Weights of a small GPT-style language model, trained from scratch on English Wikipedia.
Size: 9 layers, width 256, 4 heads of 64, MLP 1344 SwiGLU, 15.1M parameters.
Each number is 128 + 32 x the weight over its row's rms, rounded and kept within 0 to 255. Layers, rows and columns count from 0. The size above them is the row's rms in percent of the matrix's.

# layer 4 attention output (transposed), 256x256, rms 0.0591, rows 10-22, columns 0-127
size [ 89 104  92  93 101  90  99  98  93  94  94  88  99]
[[138 112 117 154 129 175 195 167 160 135 110 114 122  94 139 117 109 164 184 120 134 103 177  76 154  91 212  82 113 142 122 141 101 120  66 145 208 124  82  83 150 138 196 122 128  99 117 129 152  92 130 117 152 115 107 102 201 147  85  62  94 114  70 102 139 148 170 120 191 133 110 154 182 130 131 106 121  72 103 104 137 123  98 127 166 141 136 176 138  94 139  88 110 141 107 164 120 150 107 132 134 101 139 159 119 145 147 128 127 109 152 119  82 165 107 107 135 156  99  85  87  91 165 104 151 147 123  80]
 [107 103 154  85 150  99 146  78  87 114 140 137 152  90 134  89 137  80 153 195  86 123 111 100 151 117 107  68  98 174 157 163 101 144 135  46 213 190 137 136 125 161  44 152 151  78 119  80 124  89 159 118 147 133 167 126 185 145 174 122 143 104 135 116 104 139 133 151 137 136 116 160 109 131 106  89 124  99 106 125 121 166 150 165  74 118  94  83 109  80 104 162 138 165  63 119 159  93 145  59 100  92 126 138 143 110  65 123  87 193 160 162  95  92 139 116 156 106 175 100 129 129 122 124 139 184 147 108]
 [150 175 118  96 147 106  97 137 146 181  79  35 104  74 147 157 130 142 109  93 131 138 117 159 135 105  90 142 159 138 150 121 136 184 172 145  75 134 136 118 111 137 137 100  72  54 164  89 153  55 145 153  88 109 142 126 132 173  91 125 159 147 130 136 200  99 175 114 133  94 135 142 103 165 139 129 180 136 189 125  91  73  68 138  84  94 150 102 160 120 150 130 147 145 112 104 116 119 109 158 123 135 118 107 160  97 107 150 141 111  98 132 119 156 182 109  67 143  40 105 176  66 209 107 144 114  72 165]
 [144 102 135 125 130 161 146 154  97 131  93 111 174 176 210 110 141 131 135  92 142 141 156 128 131 118 138 110 151 129 126  99  61 137 112 149 179 100 112  83 160 159 110 219 123 177  98  71 127 125  77 125 141 116 143 167 162 135 104 155 167 109 152 143  84 138 101 157 118 167 113 118  69 116 133 187 133 144  97 151 110 109 149 101 203 124 105 144 106  90 181  95 133  88 190 137 177 129 148  90  91  77  95 100 148 154 147 123 192 154 120  99 135 148 119 117 117 157 130  67  89 111  67 221 186 135 116 139]
 [118 148 146 176 103 169 132 203 128 155 108 116 127 127 128 162 101 133 166 102 148  87  93 119  93 201 100 135 102  95  56 131 173 139  94 100 157 124 138 126 122 182 150  82 124 143 146 133 140 164  87  61 105 142 133 122  27 146 113 127  89 129 175 133 156 170 156 112  79  88 159  89 148 137 144 146 149 109 105 146 130 141 117 152 154 112 112 112 140 163 190 119 129 105 152  83 105 134 191 121 143  88  95 120 185 153  79 124 103  77 101  76 115 148 177 103 132 120 110  77 166 113 153 142 161 105 130 159]
 [142 126  72 134 154  95 150 124 115  89  96 122 167 117 102 152 150  84  84 132 112 132 158 110 192  97 146 113 144 111  81 154 132  55  97 122  96 121 120 153 103 164 131 143  97 154 106  95 153 138 114 135 148 131  95 147 136 166  69 160 144  92 162 109  56 128  75  97 125 146 132 115 130  96 137 162 124 145 144 136 126 142 162 150 171 181 147 149 159 137 105 100 175 119 128 157 146 185 151 156  89 124 131 144 122 183  90 158 109 197 139  78 159 156 162 114 135 166 178  95  84 143 130 143 110 117 154 102]
 [202 104  93 123 152 165  60 146 141  90  85 127 174 145 100 132 143 130  91 145 156 200  28 130 140 102  96  94 127  88 146 167  94 145 142 127 117 130 157 148 181 143 143 139 115 118 152 175  99 176 161 111  91 134 114 130  29 160 147 112 123 152 173  87 121 128  60  91 139  96 144  56 102 151 120 157 144 163 124 136 129 174  62  98 110 100  98 166 121 138 153 115 168  98 117 146 130 113 138  93  99 109  77  84  87 161 108 175 118  62 194  89 118  81 149 113 111 113 138 134 105 179  81 174 141  30 116 127]
 [ 91 135  93 103 114 196 104 133  99 173 153 109 108  47 157 133 155 154 183 139  61  64 123 107 124 132  54 101 129 111 130 149 128 182 120 171 102 138 120 117 179 118 142  80 133 139 100 138 119  96 101 102 138 114 137 120 107 168 134 186 154 139 109  73  84 145  96  86 156 112 191 133 204 111 152  68 100 170 168  91 153 124 105 133 170  97 133 142  91 132 129 146 115 173 107 123 119 112 100 117 149 101 136  63 119 149 124 115 152 163 203 171 154 140 213  93  71 158 195  92 102  98 112  52 162 127 138 138]
 [148  97 159 168 109 163 154 112  68 149 121  85  67 150 165 169 124  70 123 164 149  95 174  87 143 164 154 160 129 105  92 169 125 137  95 131 116 105 114 175  80 128 137  76 147 142 142  91 156 113  81 131 176 214 134 160 121 161  90 114 137  80 139 104 156 163 134  60 102 109  56 108 106 115 115 154  93 127 146 112 149  93  98 145  50 100 177 138 103 148 151 202 136  94 146 100 148  87 176 105 116  89 110 138 145 159 135  76 131 141 161 140 189 121 122 156 131 118 137 120 103 137  88 172 131  88  99 136]
 [ 87 102 153 104 169 133 140 106 117 122 122  94  55 169 178 184 103  93  87 107 109 145 133 123 168 132 126  79 177 130 104 203 147 137 128 112 125 145 139 162 114 158 117  93 125 126 131 113 101  90 147 100 184 120 110 203 135 148  90  80 116  95 233 147 161 104 139  82 100 104  85 178  75 125 103  86 109  84 139 135 104 139 147 123 110  81 129 105 231 166 117 135 147 133 118 166 202 134 179 105  89 123 129 112 150 111 100 122 148 179 103 107 154 103 114 174 137 136 171 128  95  96  99 181  99 103 135 129]
 [100 134 169 131 138 157 147 166 147 148 133 148 166  79  73 116 170 127  91 159 138  92  87  84  77 154 129 213  59 166 138  23 131 119 116 160 126 129 127 161 136 160 135 126 153 128 134 111 122 124 136  98 144  82 120 123  78 102 129 119  84 134  99 156 130 147 116 136 151 120 152 106 152 154 171  82 153  64  90 110 125 162 133 141 164 119 148  99 120 156 105 140  93 134 124  78 122 154 122 128 179 117  85 131 114 167 117 122 136  60 126 151 127 168 152 107 151 115 132 140 131 170 143 182 133  82 194 145]
 [ 82 111  87 155  88 174 152 108  98 133 160 106 133 159  63 160 112 140 185 166 149  25 106  90 134 163  98 117 119 150 114 145 129 143  94 112 101 107 143 105  90  93 101  93 172 118 132 141 143 181  90 138 132 174  91 119  94  91 145 150 139  88 163 172 136 191 147  98  78 145 118 116 148 114 104 135 156 136 169 171 229 142 116 143 123 100 138 117 178 127 135 158 104 147 119 124 100  89 101 113 194 106 133 113 119  92 116 141 129 165 118 197 178 143 173 122 106  89 118 177 141 102 115 112 123 125  97 118]
 [117 128 137 128 105 181 156 144 107 129 130 142 122 143 150 161 144 115 130 126 125  74 122 117  79 196  97 129 117 164 107 187  79 109 104 127 163 136 123 116 121 151 103 167  97 109  97 103 143 117 182  67 111 121 146 151  37  90 112 117  59  88 196 161 173 162 101  72  97  97 117 132 113 162 169 109 174 120 154 181 126 165 177 165 118 104 128  60 155 144 113 132 145 150 131 150 159  67  86  83 112 118 116 144 151 109 100 186 147 155 102 142 169 132 188  81  95 133  72 135 139 104 119 148 118 106 119  92]]
# layer 4 attention value, 256x256, rms 0.0669, rows 11-22, columns 0-127
size [100  92  93 102  89  96  97  91  90  94  90 100]
[[176 111 117  68  93 131 116  59 212 154 113 139 137 139 201 142 139  82 102 110  86 103 107 143 139 164 153 130 129 106 166 164 123 142 122 146 156 154  96 155 143 159 165 156 164 180 163 117 174 111 190  99 114 148 100  59 133 160 126  89  98 125  62 151  96  71 133 133  85 120 100 127 145  85 151 113 140 107 166 149 143 162 107  66  82 168  71 124 153 139 191 112 171 130 159 110 125  80  90 147 141 124  78  97 155 154 108 133 132  95 112 138 118 110  95 144 169  82 104 125 146  84 122 165 174 160 171  50]
 [111 159 167 144 171 128 161 137 137 166  97 126 116  99  94 155 131 147 133 139  92 108  99 140  88 118 163 141 165  76 138 127 106 131 129  70 143 157 121 159 156  81 121  93 131  30 199 148 111 124  97 106 104 115 173 152 118 164  92 154 128 119  84  98 202 115 120 182 121  44 119 194 139 127 140 109 121 115 142 154 135 101 142 141 106 135 150 120 137  72 106 127 130  94 107 117 151 151  72 130  82 183 120 116 140 189 147 116 122 113 153  88 100 153 137 114  77  93 173 143 131 182 112 143 116 144 106 124]
 [ 89 111 146 155 104 134  75 182 138 102 143 132 169 138 115 121 112 117 143 127 165 129 158  99 151 102 102 129 175  74 109 156  85  91  79 144 168 134 112  98 128 109 107 123  92 151 107 165 119  82 139 129 146 163 152 189 124  89  80 132 155 133 132 128 122  63 128 166 111 209 107 139 155 112  91 174 160 140 137 142 107  99  57 117 148  93 127 122 103 134 126 152 103 130 130 117 111  89 172 123  86 130 126 166 178 105  61 116 149 137 186 179 144 120 107 103 108 111 112  77  61  47 120 145 197 141  95  68]
 [ 90 164 121 223  97  99 196 139 139 113 174  96 197 143 100 152 133 159 138 124 154  71 153 152  77 169 110 179 154 135  65 198 120 122 129 150  94 105 142 113 105 105 115  84 142  97 144 149  77 100 131 149 138 144 126 135 124 156 100 169  99 128 184 167 179 127 122 152  82 149 159 120 154 173 156 127 157 105 147 160 174 156 149 181 130 122 176 166 125 120  99 106 151  73 127 146  56 152  90 116 108 127 161 122 189  71 143 164  95  87 129  83 172 112 138 121 109  85 158  70 123 159  62 148 194 154 116 103]
 [199 138  96  99  64 120 147 145  75 146 115 140 170 162 172 116 153 133 119 123 162 136 119 128 154 105  46 132 102 110 114 132 198 129  98 107 127 162 152 127  81 138 134 119 136 148  99 111 181 121 137 109 111 158 180 187 134  86 143 167  97 129 118  96  97 114 162  46 160 102 109 142  56 103 134  92 185 173 125  95 112 155  85 122 201 117 105 119 132 161 133  52 130 125 106  88 136 128 200 125 108 149 142 107 161 105  93 150 151 116  84 121 129 166 158 151 113 126 114 133 127 126 155 162 129 115  99  85]
 [ 97 150 106 100 130 174 128 135 161 117 165 178  82 178 105 136  74 133 103 164  97 152  98 174 111 112 134 176 117 150 126 150 139  90 120 185 139 104 164 107  87 150 163  96 174 109 126 162  69 198 180 131 180 116 170 146 136 140  90 133 120 150 170  93  81 128 138 189 202  98 114 110 139 125  82 179 168 132 206 182  99 134 149 175 170 116 146 138 147 149 142 116  90 100  85 135 149 152 171 125 123 193  93 113 136 107 171  94 104 145 177 156 146 115 170 105 160 143  98  85 104 145 132 154  95  88  97  62]
 [ 80 126 129 119 112 182 114  99 130 166 139  86  89 171 112  97 120 144 135 125 146  91 146 126 168 120 101 134  92  97  98 178  96 154 168 165 162 105 133  68 115  57 160 143 127 140 104 145 110 110 176 108 155  82 154 110 122 155 100 164 151  77  97 107  96  87 120  77 126 114 180 174 201 117 129 128 155 187 134 136 110 146 111 109 103 165 158  70 115  95 129 171 102  85 142  86  92 123  75 132 125 182  79 159 123 133 121 105 170 136 169 145 155 131 146 117  94 118 122 102 151 132  80 135 115 148  97 140]
 [145 137 148  69  79  76 115 109 132 135 172 137 112 148 142 103  78 132 183 124 135  99 102 112 178 186 105 211 112 195 104 159 134 125 126 104 125 123  91 105 110 132 109 170 164 170  92 136 105  86 110  64 127 220  69 154 143 128  98 149 132  54 134 125 134  99  50  48 158 120 165 132  91 143 124 117  94  99 152 141 119 125  95 158 100 148  85 125  72 138 162 165  91 137 124 108 110 103 151  64 142 121 111 169 142  87 173 113 161 141 123 138 134 153 177 111 154 106 184 142 100 165 169 169  95 131 100 167]
 [134 106 170 120 119  96  83 135 162 168 204 158 151  84 118 162  85 107 150 154  85 125 172 153 152 172  90  66 107 171 146 118 117 171 156 138 108 152 104 148 158 106 156 124 121 102 170 141  81 112 107 107 122 133 129 168 142 156 108 101 117  35  85 116 179 153 118  98 135  85 116 138 125 116 139 124 134 116 217  71 130 105 116 127 151 131 183 166 164 112 147 159  97 100 123  91 144 113 141 131 134 154 110 116 136 117  83 114 151 107 103 190  94  91 221 112 147  93 136 105 114 146 191 162  78 125 106 187]
 [159 116 160 180  52 171 145 132 107  89 125 105 148 127 141  98 135 152 127 121  80  73  78 158 153 127 146 118 122 127 193 127 133 141 110 148 106 117  79 102 129 115 152  76 160 161 143 197  72 163 134 161 128  50 107  72 151 128 136 108 151 137 190  84 109 105  91 129  79 161 117 170 207 181 112 128 103 153  61 180 159 172 160 146 156 137  95 145 115 151  94 142 176  79  85 104 122 142 121 129 152 113  70 166 103  38 173 163 127 114 131 113 166 108 151 173  94 130 132  97 116 208 138 115 133 110 132 103]
 [175 151 147 138 146 150 193  97 144  98 137  69 132 117 100 116 186 155 116 158 153 114 101  98 106 203 134 212  64 189  89 157 131 140 151 158 128 105  94 129 200  93 137 124 123  88 143 108 109  88  89 148 132 194  99  69 139 130  94 152 139 143 164 185  89 134 115  39 124 124 151 120  90 196  78 144 136 149 142 155 140 156 138 146 153 215  92 145  86 102 155 152 135 114 171 111 114 136 129 145 136 124 111 163 174 123 189 144 119 136 102 120 205 141 170 130 154 140 137 146 142 179 146 118 108 145 146 116]
 [136 181 118 162 133 175 168 119 164 126 141 122  90 144  76 175  97 147  80  79 108 118 144 101   8 176  96 180 101 149 187 138 169 111 166 128 127 135 129 127 158 120 110 123  80  96 174 109 146 126 190 106 123 143 196 142 123 121 161 145  93 143 104 162 104 160  66  99 121 132 129 145 175 134 104 160 136 150 134 197 143 174 123 106  78  85  97 144  73  99  96 134 134 112 159  97 161 124 126 114 162 104 139 160 120 144 167 167 151 115 138 138 184 110 163 155 137 135  96 117 133 125 140 143 164 144 133  68]]